Each number is 128 + 24 x the weight over its row's rms, rounded and kept within 0 to 255. Layers, rows and columns count from 0. The size above them is the row's rms in percent of the matrix's.

# layer 5 MLP up, 1792x448, rms 0.0805, rows 1596-1655, columns 280-335
size [114  92  90 110 115  89 108 107 108  97  99  93 104 101 117  89 102  96  93 104  99  95  91  98  57 123  93 107  95 104 112  92  98 103 102 104  90  93 109 108  87 101  98 104  87  93  97  93 101 115 100  81 104  86 102  92  97  93  91  84]
[[118 138 147 121 142 162  84  92  98 115 133 136 122 108 134 142 147 145 148 138 131 112 103 186 112 137 111 115 119 118 158 113 121 170  93 167 132 116 150 155 138  85 144  89 141 150 144 178 111 104 102 125 140  98 174 105]
 [128 118  99 134 106  65 129 138  98  97 161 125  83 127 120 102 174 153 102 149 150 138 167 126 130 139 173 154 138 138 132 167 132 110 118  92 106 111 158 149 122 107 156 119 128 117 113 157 152 126 145 171 114  95 135 142]
 [ 91  91 137 111 110 141 142 135 148 127 119 184 133 123 124 132 121  99 107 116  83  94 110 164 144 111  99 148 168 115 138 137 121 132  90  91 165 167 124 127 175 131 129 123  86 116 118 135 145 146 120 151 127 171 155 115]
 [114 118 141 163 128 133 157 127 146 111 121 159  92 113 177 111 103  98 137 138 141 139 170  87  89 126 135 140 109 149  88 180 136 156 131 130 141 134 123 152 159 142 199 145 142 166 141 166 140 120 184 119 172 133 137 199]
 [147 154 153  87 109 126 120 105 132 148 107 146 175 143 137 151 129 112 175 109 142 117 122 144 177  95 168 135 121 118 127 124 105 110 121 151 145 110 161 125 123 126 143 111  89 139 129 147 136  81 140  83 117 122 130 134]
 [145 150 120 114  66 125 154 133 181 132 152 130  60 106 119 148 146 128 135 157 133 146 140 143 115 148 130  86 151 152 133 129 138 138 141 131 126 104 129  92 153 154 107 145 127  94 108 120 178 147 130 128 122 163 111 134]
 [134 114 107 138 169 112 169 127  76 125  87 139 139 144 161 128 111  95 140 113  59 125 132 106  99  91 102  95 138 137 160 134 102 114 116 130 121 134 111 102  83 149 167 109 110 128 159  70 123 166 155 131 143 120 108 159]
 [164 137 121 135 116  93  79 117 141 121 133 119 110 114 116  86  75  99 109 148 118 149 126 130 135 125 159 184 127 154 126 144 112 122 144 146 136 134 106 158  99 128 107 156 108  92 192  91 115 160 155 113 130  92 122 108]
 [123 144 102 139  87  97 101 147 112 149 111 138 119 169 157 122 149 103  85 129 122 155 123 127 105 119 159 152 135 210 135 135 120 133 125 136 127 152 176 122 130 168 139 133 198 135 128 156 103 130 125  91 110 125 110 118]
 [115 121 179 118 122 124  96 130 112 108 100 150 126 115 104 106 122 110  85 111 115 114 138 150  96 131 147  86 132 105 201 107 126 114 143 137 100 105 116  90  99 118 165 135 135 121 129 139 142 117  75 125 144  97 158 105]
 [116 169 155  99 128 138 139 154 134 148 146 123 119 143  80 145 192 116 133 119  77 147  97 136 116 143 140 156 155 114 169  94 136 114 162 152 108 115 127 120 161 136 126 142  94 153 126 113 114 164 120  80 114 133 172 117]
 [140 103 107 125 137 136 130 169 139 137 109 136 110 159 135 126 121  80 108 131  92 154  84 137 119 141  92 118 120 141  95  94 139 147  76 111 105 104 111 112 139 130 120 121  98 130 166 135 126 130 135 112 123 115 138  74]
 [113 163 154 160 113 120 122 138 153 117 118 122 126 141  91 111 130 167 136 146 131 123  96  85 162  97 131 175 126 140 107 175 165 147 114 118 154 134 127  98 110 129 108  92  99 160 108 160 148 108 144 154 121 110 142 151]
 [111  92  93 159 106 148 111 110 139 108  86 129 156 117 124 127 120 134 117  92 138 102 139 177 121 152 127 135 157  99 136 158 123 150 109 131  78 155 100 114 128 138 152 124 130 155  90 140 137 113 122 107 118 117  77 100]
 [ 55 106 155 108 120  74 144 102 133 120 144 130 122 165 126 142  99  98 151 138 120 187 159 149 115  79 140 120 114 149 133 158 141 142 113 119 155 117 115 131 139 147 154 102 127 134 110 120 124 108 174 137 105 114 166 118]
 [127 131 120  89 144 107 123 136 153 119 107 144 138 125 115  95 131 158 142 142  88 149 105 103 111 100 123 127  68 130 144 197 138  87 136 133 115 108 133 141 137 197 159 177  92  65 127 134 124 156 115 180 140  80 134 121]
 [116  99 126  90 106 112 112 138 135 123 142 112 172 123 130 121 158  81 157 155 168 151 124 147 171  88 150 165 119 152 149 114 137 136 117  69  99 114 141 125 129 126 144 110 143 137 130 123 146 129 148 130  91  90 132 145]
 [100  60  96 137 106 103 150 114 101 151 116 148 143 113 159 102 116 152 146 169 146 110 137 146 125 116 132 118 128 157 137 121 114 126 110 125 121 118 148 108 112 116 160 146 121 113 108 161 174 167 149 132 135  76  98 121]
 [142 104 100 107 127 145 164 115 152 123  96 141 153 144 174 103  74  91 108 121 128 122 151 115 105 121 193  97 149 118  93 121 145 121 109 103 146 124 161 128 194 128 110 125 137 125 140 141 141 146 131 130  98 178 145 112]
 [105 107  99 141 145 125  89  74 126  88 115  78 122 132 164 106 116 125 108  95 138 114 152 167 154 140 144 176 137 123 122 156 113  98 123 136 107 162 120 127 110 128 122 168 152 130 170 132 144 116 103  90 124  88  96 171]
 [104  89 130 121 152 173 135 168 123 131 147 163 111 163 143 150 103 123 117 146 179 132 138 145  92 130 103  86 133 130 120 140 161 176 130 157 124 145 118 159 149 159 100 170 132 166 100  81 176  91 142 101 147 163 120 165]
 [ 90 130  96 143 110 103 122 102  86 115 149 152 105 154 146 170 110  82 146 144 102  89 118 184 117 124 139  88 120 143 161  75 157 164  93 138 113 127  92 153 124 121 156  77 140  87  98 130 108  97 131 143 118 117  96 113]
 [167 108 153  61 120  88 107 169 126 114 142 139 134 133  97 144 118 165  72 124 138 113 119 121 148 114 127 110 108 172 103  94 107  90 117 155 154 145 125 140 138 138 156 112 142 127 106 158  90  73 146 125 110 127 151 127]
 [136 105 171 168 172 124  98  90 142 169 136 124 146 136 175 151 128 124 139 152 128 112 114  87  95 146 137  99 153 115  75 103 134 130 105 147 144 115 122 153 153 115 100 106 133 105 117 105 155 163 117 160 136  87 166 118]
 [131 142 143 142 135  94  97 144 123 145 111  68 124 162 133 120 133 117 132 135 123 162 129 124 151 152 114  52 109 148 137 155 135 127 114 131 111 142 114 123 117 124 167 138 152 153 125 115 127  92 139 177 145 115 154  82]
 [134 139  85 116 121  83 158 164 113 163 125 141 125 110 123 104 144 147 171 158 132 119 112 177 101 156 119 155 139 105 134 107 107 133 111 122 177 115  93 124 119 100 143 120 108 104 113 158 131 159 162 153  97 104 101 148]
 [107  94 129  64  94 118 107  99 128 129 127 125 151 122 149 151  82 122 116 146  97 104 137 153 125 145 125 121 125 135 102 140 115 146 135 134 168 150 143 116 136 128 105 150 122 123 126  90 133 130 104 118 133 127 135 101]
 [108 131 145 141 103 122 121 160 169 118  84 126 107 169 148 145 123 171 187 143 107 131  81 146  90 129 125 128 145 195 137 124 145 131  98 150 127 160  72 151 125 164 124 135 110 121 119 137 125 150 139 131 147 111 166 117]
 [130 110 140  85 146 119 104 129 130 112 111 152 107 131 133 133 124 206 136 164 107 124 112 119 172 133 154 119 150 110 121 127 127 111 164 154 107 112 106 132 106 118 148 111 144 145 139 123 132  94 115 130 134 137 170 103]
 [143 127 125 134 133 169  88 125 146 140 138 158 152 145 162 152 103 101 104 144 127 141 153  91  87 148 136 108 135 163 120 139 137 130 111 127 111 186  96 125 112 108 144 128 116 142 128 136 160 116 166 106 150 108 118 108]
 [157  99 107  32 135 113 132  89 113 125 148 128  98 181 149 129 123 121 110  97 142 109 154 128 134 132 118 113 148 132 124 118 104 127 139 155 132 116 111 156 130 173 137 118 112 132 144 106 119 143 116 149 134 113 112 103]
 [128 130 137 112 113 121  65 132 163 134 144 168 154 129 103 151 139 138 118  74 174 157 133 141 128 141 144 110 131 127 134 117  73  97 149 132 133 132  99 119 121 145 100 132  87 138 137 152 130  96 129 100 106 122 117 148]
 [114 165 141 130 130 130 109 110 141 148 142 163 159 141 109 122  82 149 116 124 137 110 117  97 137 104 117 139 135 101 197 137 114  72 119 106 121 187  99 133 153 104 157 192 116 113 112 110 119 144 120 132 160 104 156 122]
 [129 130 104 121 119 154 119 135 111 117 155  96 105 124 140 153 133 135 166 151 134 116 115  79 158 143 160  52 154 155 181 156 136 106 117 112 123  91 134 124 117 165 119 144 120 136 133 106 146  92 165  91 127 123 114 127]
 [137 113 135 109 139 122 115 129 115 145 152 163 147 104 141 135 144 130 140 137 129 122 130 111 136 139 117 121 140 152 117 127 111  98  89 130 126 107 138 108 133  96 183 141 121 174 106 110 151 128 101 135 114  88 125  97]
 [150 119 124 113 151 146 135 168 157  96 140 101 153 124 129 108 155 156 143 124 164 104 139 132 113  91 128 142 153 134 102 125 111 119 134 132  46  97 136 107 155 124 128 131 111 120 163 124 119  99 173 138 121 134 114 119]
 [123 121  92 128 136 148 125 109 127 121 118 132 135 130 134  91 167 112 109 138 114 160 127 113  91 131 109 112 127 123  86 149 141 165 115 113 113 141 136 103 140 115 109  89 144 108 109  92 134 105 116 138 142 187 118 100]
 [116 155  95 146 112 122 138 128 158 120 154 120 111 141 120 145 137 137 117 133 101 114 113 148 135 167 144 117 111 163 137 109 175  60 126 155 134 152 143 121 139 119 136 129  99 148  98 101 124 112 192 124 154 148 147 134]
 [146 112  88  87 148 106 116 135 115 114 122 129 168 126 122 129 114 186 127 150 117 120 132 117  97 100  77 143 151 118 126 152 133 111 108 111 120 135 102 148 151 154 127 111 131 107 149 111 134 118 120 129 132 128 123 124]
 [104 121 134 127 138  82 152 127 145 129 120 130 133 136 160 104  41 131 135 137 112 115 164 194 121 132 139 133  94 110 132 159 130 101 142 114 134  85 136 128 124 165 135 159 140 139 116 177 108 100 115 125 135 163 114  95]
 [141 132 118 116 118 125 138 156 138 129 139 121 130 123 131 133 124 109 130 143 119 103 157 167 153  88 133 134 160 127 144  96 119 170 128 173  94  90 136 151  90 102 142 133 100 167 131 138 113 152  72 140 139 130 126 131]
 [135 113 103 144 138 140  80  99 125 155 129 131 113 106 196 151 103 112 117 147  96 144 142 120 134 117 167 113 130 136  96 105 129 122 125 145 168 123 145 138 147 129 113 137  90 168 153 107 126 124 155 142 146 129  87  83]
 [149  88 141  85 189 140 118 141 144  82  73 149 103 112 110 101 140 110 144 136 173 130 154 132 131 165 109 120 163 132 129 192 146 120 119 116 149 113 125 109 118 138 143 152 115 125 137 109 112  84 140 149 127 139 146 123]
 [131 110 129 110 115 191 143 129 146 153 118 156 125 123 122 138  95 124 121 136 129 132 177 119 127 122  90 111 137 147 109 135 121 105 124  98 128 170 129 135 112 134 119 189 106 117 168 107 104 104 115 139 145 127 130  80]
 [ 94  98 123 138 136 135 109 125 147 131 155 105 102 138 108  67 138 106 145 131 143 141 132 122 120  89  83 126  76 158 159 115 148  85 190  63 110 117 148 111  85 160 142  96 134 126 134 114 121 140 156 122 109 105 133 117]
 [134 140 137 109 139  92 144 100 147 155 123 115 158 133 133 141 129 131 119 131 150 134 148 156 149  81  99 146 132 135 146 146 129  86 126 149 109 110 131 141 138 123  84  91 148  93 173  99 115  91  97  96 123 112 171  92]
 [ 96 133 134 147 140 138  97 157 113 122 153 150 127 108 120 117 130 177 124 129 186 152 119 119 124 114 126 131 137 126  90 145 116 120 124 136 117  84 121 138 115 112 138 105 109 126 137 127 124  99 133 158 120 149 149 103]
 [164 153  98 154 120 149 152 109 122 119 122 116 109 122  96 132 160 143 149 151 131 157  99 134 120 115 125 173 152 141 142 128 155 107 103  99 125 146 139 148 140 134 147  88 138 130 128 135 130 155 131 148 162 132 105 142]
 [122 157 172  89 144 151 127 117 115 124 133 166 140 104 108 130 143 127 131 164 143 123 131 185 131 119 179 134 119 151 150 171 151 166 140 122 117 121 139 140 113 115 125 116 115 137 108 129 161 103 129 112 119 102 163 105]
 [136  85 126 115 136 110 102 133 168 114 104 114  90  78 132  95 186  76  58 113 118 136 105 134 145 110 115 155 101 118 144 134 104 114 109 152 131  98 161  99  99 125 132 131 107 154 121 136 137 108 132 139 166 122 176  64]
 [128 156 113 126 139  91  98 174 109 101 146  84  67 157 145 131 134 128 121 124 137 148 133 133 128 131 157 135 110 109 113 111 132 145 124  90 126 144 125 106  96 111 151  81 117 130 128 172 142 153 142 130 123 105 110  96]
 [146 104  88  80 137 135 144 127 132  69 143 131 127 137  88 129 121 115 175 128 121 150 151 136 162 109 184 124 152 117  98  82 151 118 135 120 139 179 114  97 141 173 127 155  88 119 117 156 130 115 160 131 141 136 135 103]
 [ 71 132 127 101 112 158 120  81  96 138 157 125 127 152 185 170  79 150 125  69 126 136 125 121 115 163 128 134 142 119 133 155 120 155 106 122 179 118 120 148 146 153 100 126 116  97 116 131 125 111 142 128  66 126 141 139]
 [124 138 102 113 158  98 130 110  93 172 140 112 102 155 180 121 111 125 155 162 116 109  99 138  96 139  76 136 153 139 151 148  87 120 140 134 170 158 125 146 155 122 156 175 150 107 105 140 125 115 162 143 104  97 140  80]
 [122 130 127 166 159 134 104 138 128 127 112 152  77 130 152 144 141 125 128 110 118 148 146 144 137  88 125 110  75  74 167 136 107 107 100 108 134 126 164 160 132 143 137 154 102 114 142 110 120 105 128 145 123 150 121  79]
 [ 90 110 144 110 134 110 133 111 134 150 127  99 162 161 128 150 130 124 123 132 105  72 132 109  85 157 144 144 139 109 143 103  95 161 154 102 128 102 120 131 114 141 109 127  92 103  98 115 150 132 121 121 144 142 128  89]
 [102  81 133 121 121 151 125 114 110 125 104 112 140 128 115 111 110 175 152 161 118 131 123 127 118 143 133 167 151 137 155  87 132 140 103 123 108 132 159 117 130 113 139 132 155 133  81 111 123 110 119 123 132 134 129 123]
 [126 107 128  96 103 123 159 146 135 137  90 126 138 142 137 119 135 105  97 157 115 129 131 168  61  96 136 143 126 109 110 141 126 109 143 148 108 104 152 167 147 126 132 126 127 137 107 131  76 141 158 181 122  79 119 111]
 [133 122 115 136 147  94 129 133 117 177 159 111 116 135 138 127 113 122 105 143 161 170 106 117 140 169 123 130 133 142 124 130 140 125 141 138 116 115 103 142 120 140 123 137  93 127 119 161 147 114 128  90 119 133 188 151]
 [140 123 132 128 104 131 116 143 147 105 106 157 139 176 160 146 147 114 129 113 129 113 144 148 132  87 129 140 104 120  94 183 170  94 101  87 146  85 127 121 178 146  96 145 110 116 148 129 129 124 207 128 140 125 154 113]]
# layer 5 MLP down (transposed), 1792x448, rms 0.0755, rows 1596-1655, columns 280-335
size [102  94  98 103 105  93 104 105 104 101  99  92 103 111 101  95 109  98  98 106  96  93  93  94  60  95  96 104  98 108 112  95  93 103 104 102  96  93 110  98  98 103  97 102  92  97 104  98 103 109  99  91  96  85 102  99  91  92  96  92]
[[160 107 151  99  89 119 143 147 129 125 172 118 121 101 142 124 106 112 146 148 112 103 104  92 168 101 138 100 149  74 135 129 140 133 188 130 110 140  78 126  76 174 119 134 110  73 133 124 121 130 127 178 152 134 111 132]
 [ 99 132 137 153 154 100 110 104 139 176 125 153 127 126 134 174 132 103 127 184 134 128 117 119 110 133  84 173 173 153 176 125 120 129 101 119 173 129 132 114 121 151 165  87 123 150 111 107 123 126 127 141 132 127 143 156]
 [113 124  63 151 105  88 141  84 120 160 117 138  74 129 126 131 149 142 164 151 168 144 129 140 126 148 121 139 137 137 162 107 144  86 113 138 161 100 106 126 109 123 117 120 125 102 151 138  90 158 147 167 123  86  82 141]
 [134 131 152 112 142 129 113 151 144 129 124 147 158 102 152 100 132 152 129  75 158 122  93 139 123 162 142 108 105 152 123 106 106 132 159 135 165 122 167 121 125 129 121 148 147  83  62 156 117 105 123 132 153 134  94  85]
 [170 148 165 174 120  75 155 200 130 111 118 110 117 117 114 111 130 111 141  88 151 126 130 138  83 135 144 125 139 180 132 134 102 136 158 128 143 143  90 171 125 136 104 108 146 125 114 138 185 127 149 134 151 145  95 118]
 [151 146 110 137 127 166 107 114 130 125  92 166 110 165 159 140 124 141 119 102  82 127 109 106 146  78 129 112 137 128  92 126 107 131 136 131 131 140 123 151 145 132 116  97 128 147 148 130 122 106 163 145 138 131 125 146]
 [ 78 161 181 147 126 134  99 118 142 131 123 122 128 133 130 119  90 164 120 116 149 122 159 116 125 149 126 150 114  99  92 104 167 123 168 117 112 154 134 121 109  97 133 122 137 125 110  93  83 116 140 169 133 126 107 142]
 [109 112 112  97  92 158 109 165 139 109 187 133 123 143 195 114 111 125 120 171 133 112 134 132 152 156 137 154 113 174  71 124 171 149  75 115 166 140 105 114 145 176 100 125 140 147 125 119 109  81 113  96 166  87 106 138]
 [143 102 117  98  92 145 111 104  99 112 144 144 155 151 146 119 127 150 131 105 103  76 126 165 141 128 123 142 113 146 134 124 125 175  87 121 127 121 178 115  96 130  90 112 107 141 117 152 111 142 155 141 145  94 144 157]
 [116 152 165 120 130 135 169 112 117 148 144 132 157 143 147 150 144 114 145 111 160 133 101 101 115 108  94  91 102 130 154 140 123 115 119 127 111 143 119 125 145 128 143 125 111 137 126 122 175 155 156 187 118 125 153 111]
 [124 143 156 141 110 143 138 101 114  84  98 104 174 134 125 127 147 113 120 114 152 136 133  86 129 127 122 138 130 102 114 115 142 144 104 133 131 148  94 140 111 114 167 124 152 184 140 163  99 106  77 125 160 131 123 138]
 [100 139 129 141 142 150 138  76 133 105 107 126 121 108 152 151 160 149 122 143 136 114 170  80  86 138 127  85 123 141 177 159 160 174 160 117 108  95 148 145 156 117 110 152 102 136 104 134 164 178  86 110 104 174 124  92]
 [140 167  87 103 102 126 115 168  70 167 129 131 153 171 157 169  77 158  81 142 132 129 107 131 124 113 147 111 136 126 119  68  90 125 120 159 128 100 150 147 111 125 154 140 132  98 124  97 138 135 183 127 177 131 151  87]
 [156 118 145 126 114 120 112 180 147 189 106 144  94 126 110 164 113 103 146 119 104 141 153 113 112 123 111 117 140 112 164 149 153 100 124 113 139  80  98 118  90 105 111 135 154 160 138 123 155 114 141 126 127 134 113 115]
 [129 126  81 158 129 113 157 118 162 122  92 150 121 152  97 116 146 103 131 141 150 152 126 155 139 126 135 128  97 131 121 103 120  90 154 144 121  68 140 130 139 109 118 181 100 104  92 143  97 134 108 115 113 163 149 136]
 [137 120 133 135  91  71 154 142 133 102 110 120  99 159 165 128  99 108 162 126 119 105 112 126 166 121 104 116 130 152 102 125 123 143 101 114 135 170 134 183 146 138 171 109 154 147  80 146 166 126 170 102 143 127 123 107]
 [105 105 146 109 133  98  88 119 131 154 152 132 124 110 113 156 146 121 104  93 114 125 143 153 170 123 141 114 156 136 112  96 121 135 139 136  93 138 109 141 135 155 132 136 113 175 107 106 139 131 133 178 188 127 110 111]
 [157 104 132 141 114 151 133 119 108 122 130 166 127 161 122 152 124 127 111 104 104 114 120 123 139 127  89 119 166 164 136 129 130 172 141 159 132 117 155 120 122  96 136 109 113 143 139 175 128 124 143 142 153 105 102 147]
 [113 112 133 112 131 127  90 110  99 105 111 124 115 151 131 139 109 125 111 126 124 154 153 124 114  83  81 151 137 116 104 116 142 129 205 143 116 126 124 124 146 169 126 120  79 134 132 114  94 107 109 109 112 170 144 127]
 [110 117 133 156 132 140 106 105 109 122 131 135 115 122 109 137 159 111  99 120 133 144 173 132 126  74 117 146 133 132 156 119 118 149 164 123 164 119  99 100 147 119 119 192 119 116 136 149  98 140 137 137 154 123 142 122]
 [125 166 140 132 103 136 162 141 165 175 123 166 137 132 115 127 106 128 112  99 134  95 147 112 131 117 113 126 107 160 154 112 202 153 110 126  95 139 136 114 138  84 110 101 112 153 135 147 117 143 104 125  95 141 129 151]
 [140 129  93 104 114 125 144 152 172 116 146 141 124 149 143 119 107 145  78  96 107 164 123 103 104 165 136 140 162 121 136 161 105  99 129 138 124 152 182 159  76 115 124 108 142 190 113 114 137 118 118  94 109  99 133 157]
 [154 103 111 107 134 120 101 106 124 155 134 154 142 128 140 146 143  77 108 109 103 154 152 133 151  99 134 130 110 142 111 153 132 119 102 128 121 135 115 138 119 151 159 154 174 116 153 125  93 127 111  64 130 125 102 170]
 [149 111 132 176  80 122 136 138  97 127 105 149  99 133 137 121 115 116 131 123 134 143 115 108 130 127 130 118 150 156 115  83  87 131 120 109 155 152 138 113 115 140 165 119  88  91  81 138 120 120  57 189 143 121 118 145]
 [ 92 150 163 129 155 160  97 114 146 103 100 136 147 171 131  67  98 175 116 147 124 121  85  91 124 143 146 124 129 113 111  80 127 128 149 138 139 133 154 175 128 119 130 166 162 125  86 142 139 107 110 117 115 137 119 127]
 [123 140 146  97 141 144 149  94  86 108 135 133 117 125 116 106 132 134 119  99 135 165 155 125 145 118 154 127 148 118 125  96 119 111 117 150 111 109 139 177 123 130 126 136  97 124  99 112 105 102  81 159 151 119 130 158]
 [ 77 179 118 136 118 131 106 137 138 127  85 110 118 141 133 118 147 147  99 170 189 132 159 127 117 156 151 144  85 115  92  97 166 141 153 152 129  91 116 112 153 151 149 100 184 120 127 104 138  98 134 167  89 102 124 122]
 [127 138 134 124 102 103 165 149  97 122 141 131 129 133 138 106 167 141 127 109 113 196 138  99 108 142 127 118 139 120 155 126 136  90 165 146 124  93 173 145 143 139 119 139 134 140 108 152 136 147 115 133 121 154  87 147]
 [115 136 129 132 121 132 151 111 155 103 154 140 126 130 152 126 136 136 109  82  69 164 111 103  93 148  95 109 126 112 146 157 108 127 127 160 142 103  94 123 148 125 160  80 100 139 134 116 135  93 162 140 101 163 123 123]
 [119 145 150 120 121 121 130 149  94 131 146 124 136 138 121  96 136 118 133 111 119 108 164 108  94 157 158  88 106 128 111 112  88 111 100 130 126 124 135 157 110 108  65 131 152 162  94 138 106 123 164 101 156 124 112 159]
 [127 121 169 150 155 130 135 146  84 111 124 122 117  76 130 134 153 149 138 135 155 131  89 114 117 112 118  97 174 116 112 135 137 108 131  83 178 100 133 137 118 149 113  96 170 154 105 103 111 154 154 162 136 131 133 153]
 [191 152 142 132  97 112 116 113 115 106 145 134 123 143 136  99 112 135  88 112 145 125 148 122 129 110 125  96 128 128 139 118 125  93 196 109 101 138 140 134 131 145 149 119 143  96 133 103 141 154 105  66  97 150 132  96]
 [162 137 136 121  83 110 109 146 114  79 110 159 104 110 143 109 104 128 147 137 159 127  93  97 119 102 135 154 114  93 145 161 147 100 141 139 117 116  88 139 158 110 143 142 159 126 143 134 157 143 167 139 176 134 138 126]
 [125 138 114 136 151 106  96 139 109 116 156 153 116 125 142 170 184  93 102 100 125 145 134 111 137 118  86 178 127 142 137  90 117 113  87 147 117  93 113 118 176 119 114 148 134 134 123 121 184 164 119 114 145 115  83 162]
 [144  77 122 114 117 166 136 161 153 140 110 123 108  73 116 154 118 147 112 154 137 115  78 112 166 101  97  98 119 116 139 106 137 102 112 186 139  94 125 131 113 117 125 142 110 131 153 111 157 139 102 145 132 153 153 157]
 [112 103 120 164 139 135  95 161 119 139 118  98 179 145 130 111 101 139 126 138 141 165 130 128 164 116 117 139 120 139 119 111 105 146 126  98 119 152 114 107  96 128 141 106 137 135 121 124 116 114 167  89 126 152 144 153]
 [118 147  81  80 105 117 118 154 125 124  73 119 134 162 105 138 110 116 129 144 138  88 113 125 132 118 142 110 157 139 133  87 112 144 150 119 100 136 163 180 139 121  96 172  66 143 131 124 156 119 120 136 119 113 114 140]
 [152 164 133 152 108 141 171 124 139 161 157 110 114 125 139 107 136 133 145  93 118  94 106 136 128 136 125 102 130 135  97 148 134 153 131 106 133 135 123 131 100 114  95 147  83  89 128 165 119 108 133 134 154 133 138  87]
 [129 132 121 215 157 100 134  91 126 154 168 126 105 157 124 124 169 103 104 137 162 110 163 160 150 115 149  71  99  88 156 125 136 109 120 117  92 130 168 130 112 137  74 114 123 143 129 108 125 101 128 121 129 110 136 129]
 [125  96 143 131 146 140 113  88 107 151 143 145 111 102 136 135  62  77 111 101  89 153 136 152  98 153 156 115 121 115 118 121 181 117 144 149 121 116 100 127  85 157 102 118 167  98 147 187 129 105 143 164 116 179  87 129]
 [105 128 136 143 135 128 161 190 120 133 126  99 112 117 117 147 104 115 156  82 155  95 133 130 119  91 125 173 149  97  95 129 137 172 114 126 129  84 133 186  99  71 135  89  87 105  98  99  93 118 113 131 168 128 124 157]
 [107 124 104 104 129 180 131 112 133  83 147 140 159 174 107 118 152 129 134 126 133  92 156 136 138 127 110 126  80 117 144 155  83 185 146 106 100 153 127 115 131 118 114  98 116 102  98 110 121 137 165 149 124 139 124  82]
 [114 139 133 157 111 185 148 100 152  68 133 127 115 118 136 114 150 100 107 130 173 162 135 183 138 108  91 152 123  70 152 148 131 137 126 117 135 151 152 161 105 118  89 160  93 136 147 141  83 178 152 169 159 117  95 168]
 [126 142  66 130 152 115 127 131 145 146 108 127 158 168 114 117 127 140 124 103 165 144 138 121 118 105 137 118 123 118 159 107 113 133 171 187 117 122 124 133 153 100 160 106 153 130 122 134 174 124 134 106  89 147 162 141]
 [141 141 128 131 162 156 136 152 141 166 124 139 118 156 139 122 141 103  96 148 114 126 124 104 133 107 121 117 143 178 145 116 128  94 102 114 121 134 116 126  97 151 124 156 150 143 115 149 174 115 156 148 100 127  92 123]
 [141 125 128 136 114 158  87 154 129  78 113 128 129 130 101 167 144 138 124 131 109 161 112 161 149 160 177 105 132 135 138 117 140 116 175 100  99 140  97  97 141 159 125 125  77 159 149 107 102 109 164 164 139 138 112 124]
 [159 176 124 139 125 124 131 159 123 171 135 161 113 119 117  72 120 133 129 134 135 148 186  69 124 136 149 171 152 145 134 100 111 126 132 150 106 123 143 121  77 135 157 135 154 122 151 110 136 164 131 152 137 139  98 117]
 [155 115 140 135 131 113 112 143 118 104 143 130 166 125 116 131 112  81  68 128 103 155 108  72 148 170  95 147 142 142 130 103 158 161 108 129 102 110 122 105 114  79 118 127 119 113 143 107 124 123 119  76  78  88 123 130]
 [173 124 151 174  68 154 124 112 139 146  80 117 129 118 168 131  94 133 160 175 117  98 121 116 127 145 129 121 121  90 163 132 106 157 121 104 129 107 147 119 108 137 122 118 139 124 158 133 137 125 126 140 147 145 112 129]
 [181 102 121 133 135 125 121 135 177 131 137 138 144 135 166 169 118 104 153 118 134 145 146 115 115 141 114  79 153  96 147 133 145 166  96 163 121 130 136 129 104 120 139 120 123 115 146 160 171 132 139 100  83 137 146  73]
 [105 161 123 143 134  77  94 191  98 104 141  95 148 120 121  98 121 123  97 148 148 128 125 101 155 102 152  97  97  90 139  68 133 154 150 142 103  98 161 159 159 126 119 102 108 135 124 127 134 130 174 152  87 157 104 112]
 [120 130  93 101 128 160 130 106 146 126 124 104 132 104 136 134  43 155 118 148 116 123 149  82 125  79 143 105  86 107 151 116 143 134 147 144  94 124 123 162 141 128 142  72 177  79 131 119 109 105 191 119  76 123 109 120]
 [145  93 133 142 157 135 136 138 107  89 141 162 139 120 114 140 118  80 120 162 170 130 149 110 117 152  94 124 119 126 125 110  99 127 131 148 152 131 116 142 128 143  83 131 127 176 133  94  91 114 133 121 137  92 159 126]
 [136  95 144 121  85 104 166 143 149 120 126 137 123 138 148 203 102 130 164 116 164 113  97 134  97 135 170 113 128 116 149  92 109 140 109  82 105 108 119 118 109 112  84 147 111 129 124 147 131 139 135  90 128 123 136 133]
 [144 147 112 168 111 154 139 141 123 109 129 122 115  96 107 144 158 120 162 129 134 124 152 145 125 121 143 132 152 144 166 101 114 157 164 114 188 120 148 160  70 136 155 103  97 141 153 106 141 156 127 142 124 130 137 141]
 [116 153 140 104 123  95 144 156 139 168 144 136  66 106 145 121 154 168 165 108 126 105 126 110 121 160 160 106  88 135 107 123 113 119 116 106 131 119 127 109 153 180 125  89 106 150 113 157 101 126 125 132 171 155 123  90]
 [115 152 154 136 112 130  94  98 135 100 163 110 113  73 131 131 143 118  84 145 132 149 118 178 143 135 135  92 107 139  99 149 176  71 112 136 114 113 130 160 146 171 119 153 103  98 137 105 101 115 115 148  92 156 119 101]
 [119 137 114 150 169 120 130 127 136 167  99 109 144 116 152 111  94 165 120 107 105 140 131 144 162 118 137 120 136 179 115 157  72 135 124 164 146 138 134  90 120  96 140 171  85 187 125  71 156 144 159 134 111 137 112 109]
 [154 141  97  88 132 133 170 107 157 113 116 125 110 144 145 140 106 139 128 145 118 115 132 178 138 143  92 133 132 132 123  98 127 139 144 120 132 120 167 149 152 183  93 129 142 158 167 125 185 102 146 114 130 122  99 147]
 [119 144 100 118 125 136  85 116 169  98 129 168 102 132 142  90 141 160 154 148 142 151 121 110 109 117 108 126  99 157 126 160 150  73 136 134 147  89 122 132 122  90 153 127 111 156 143 146 158 134 151 142  77 132 118 144]]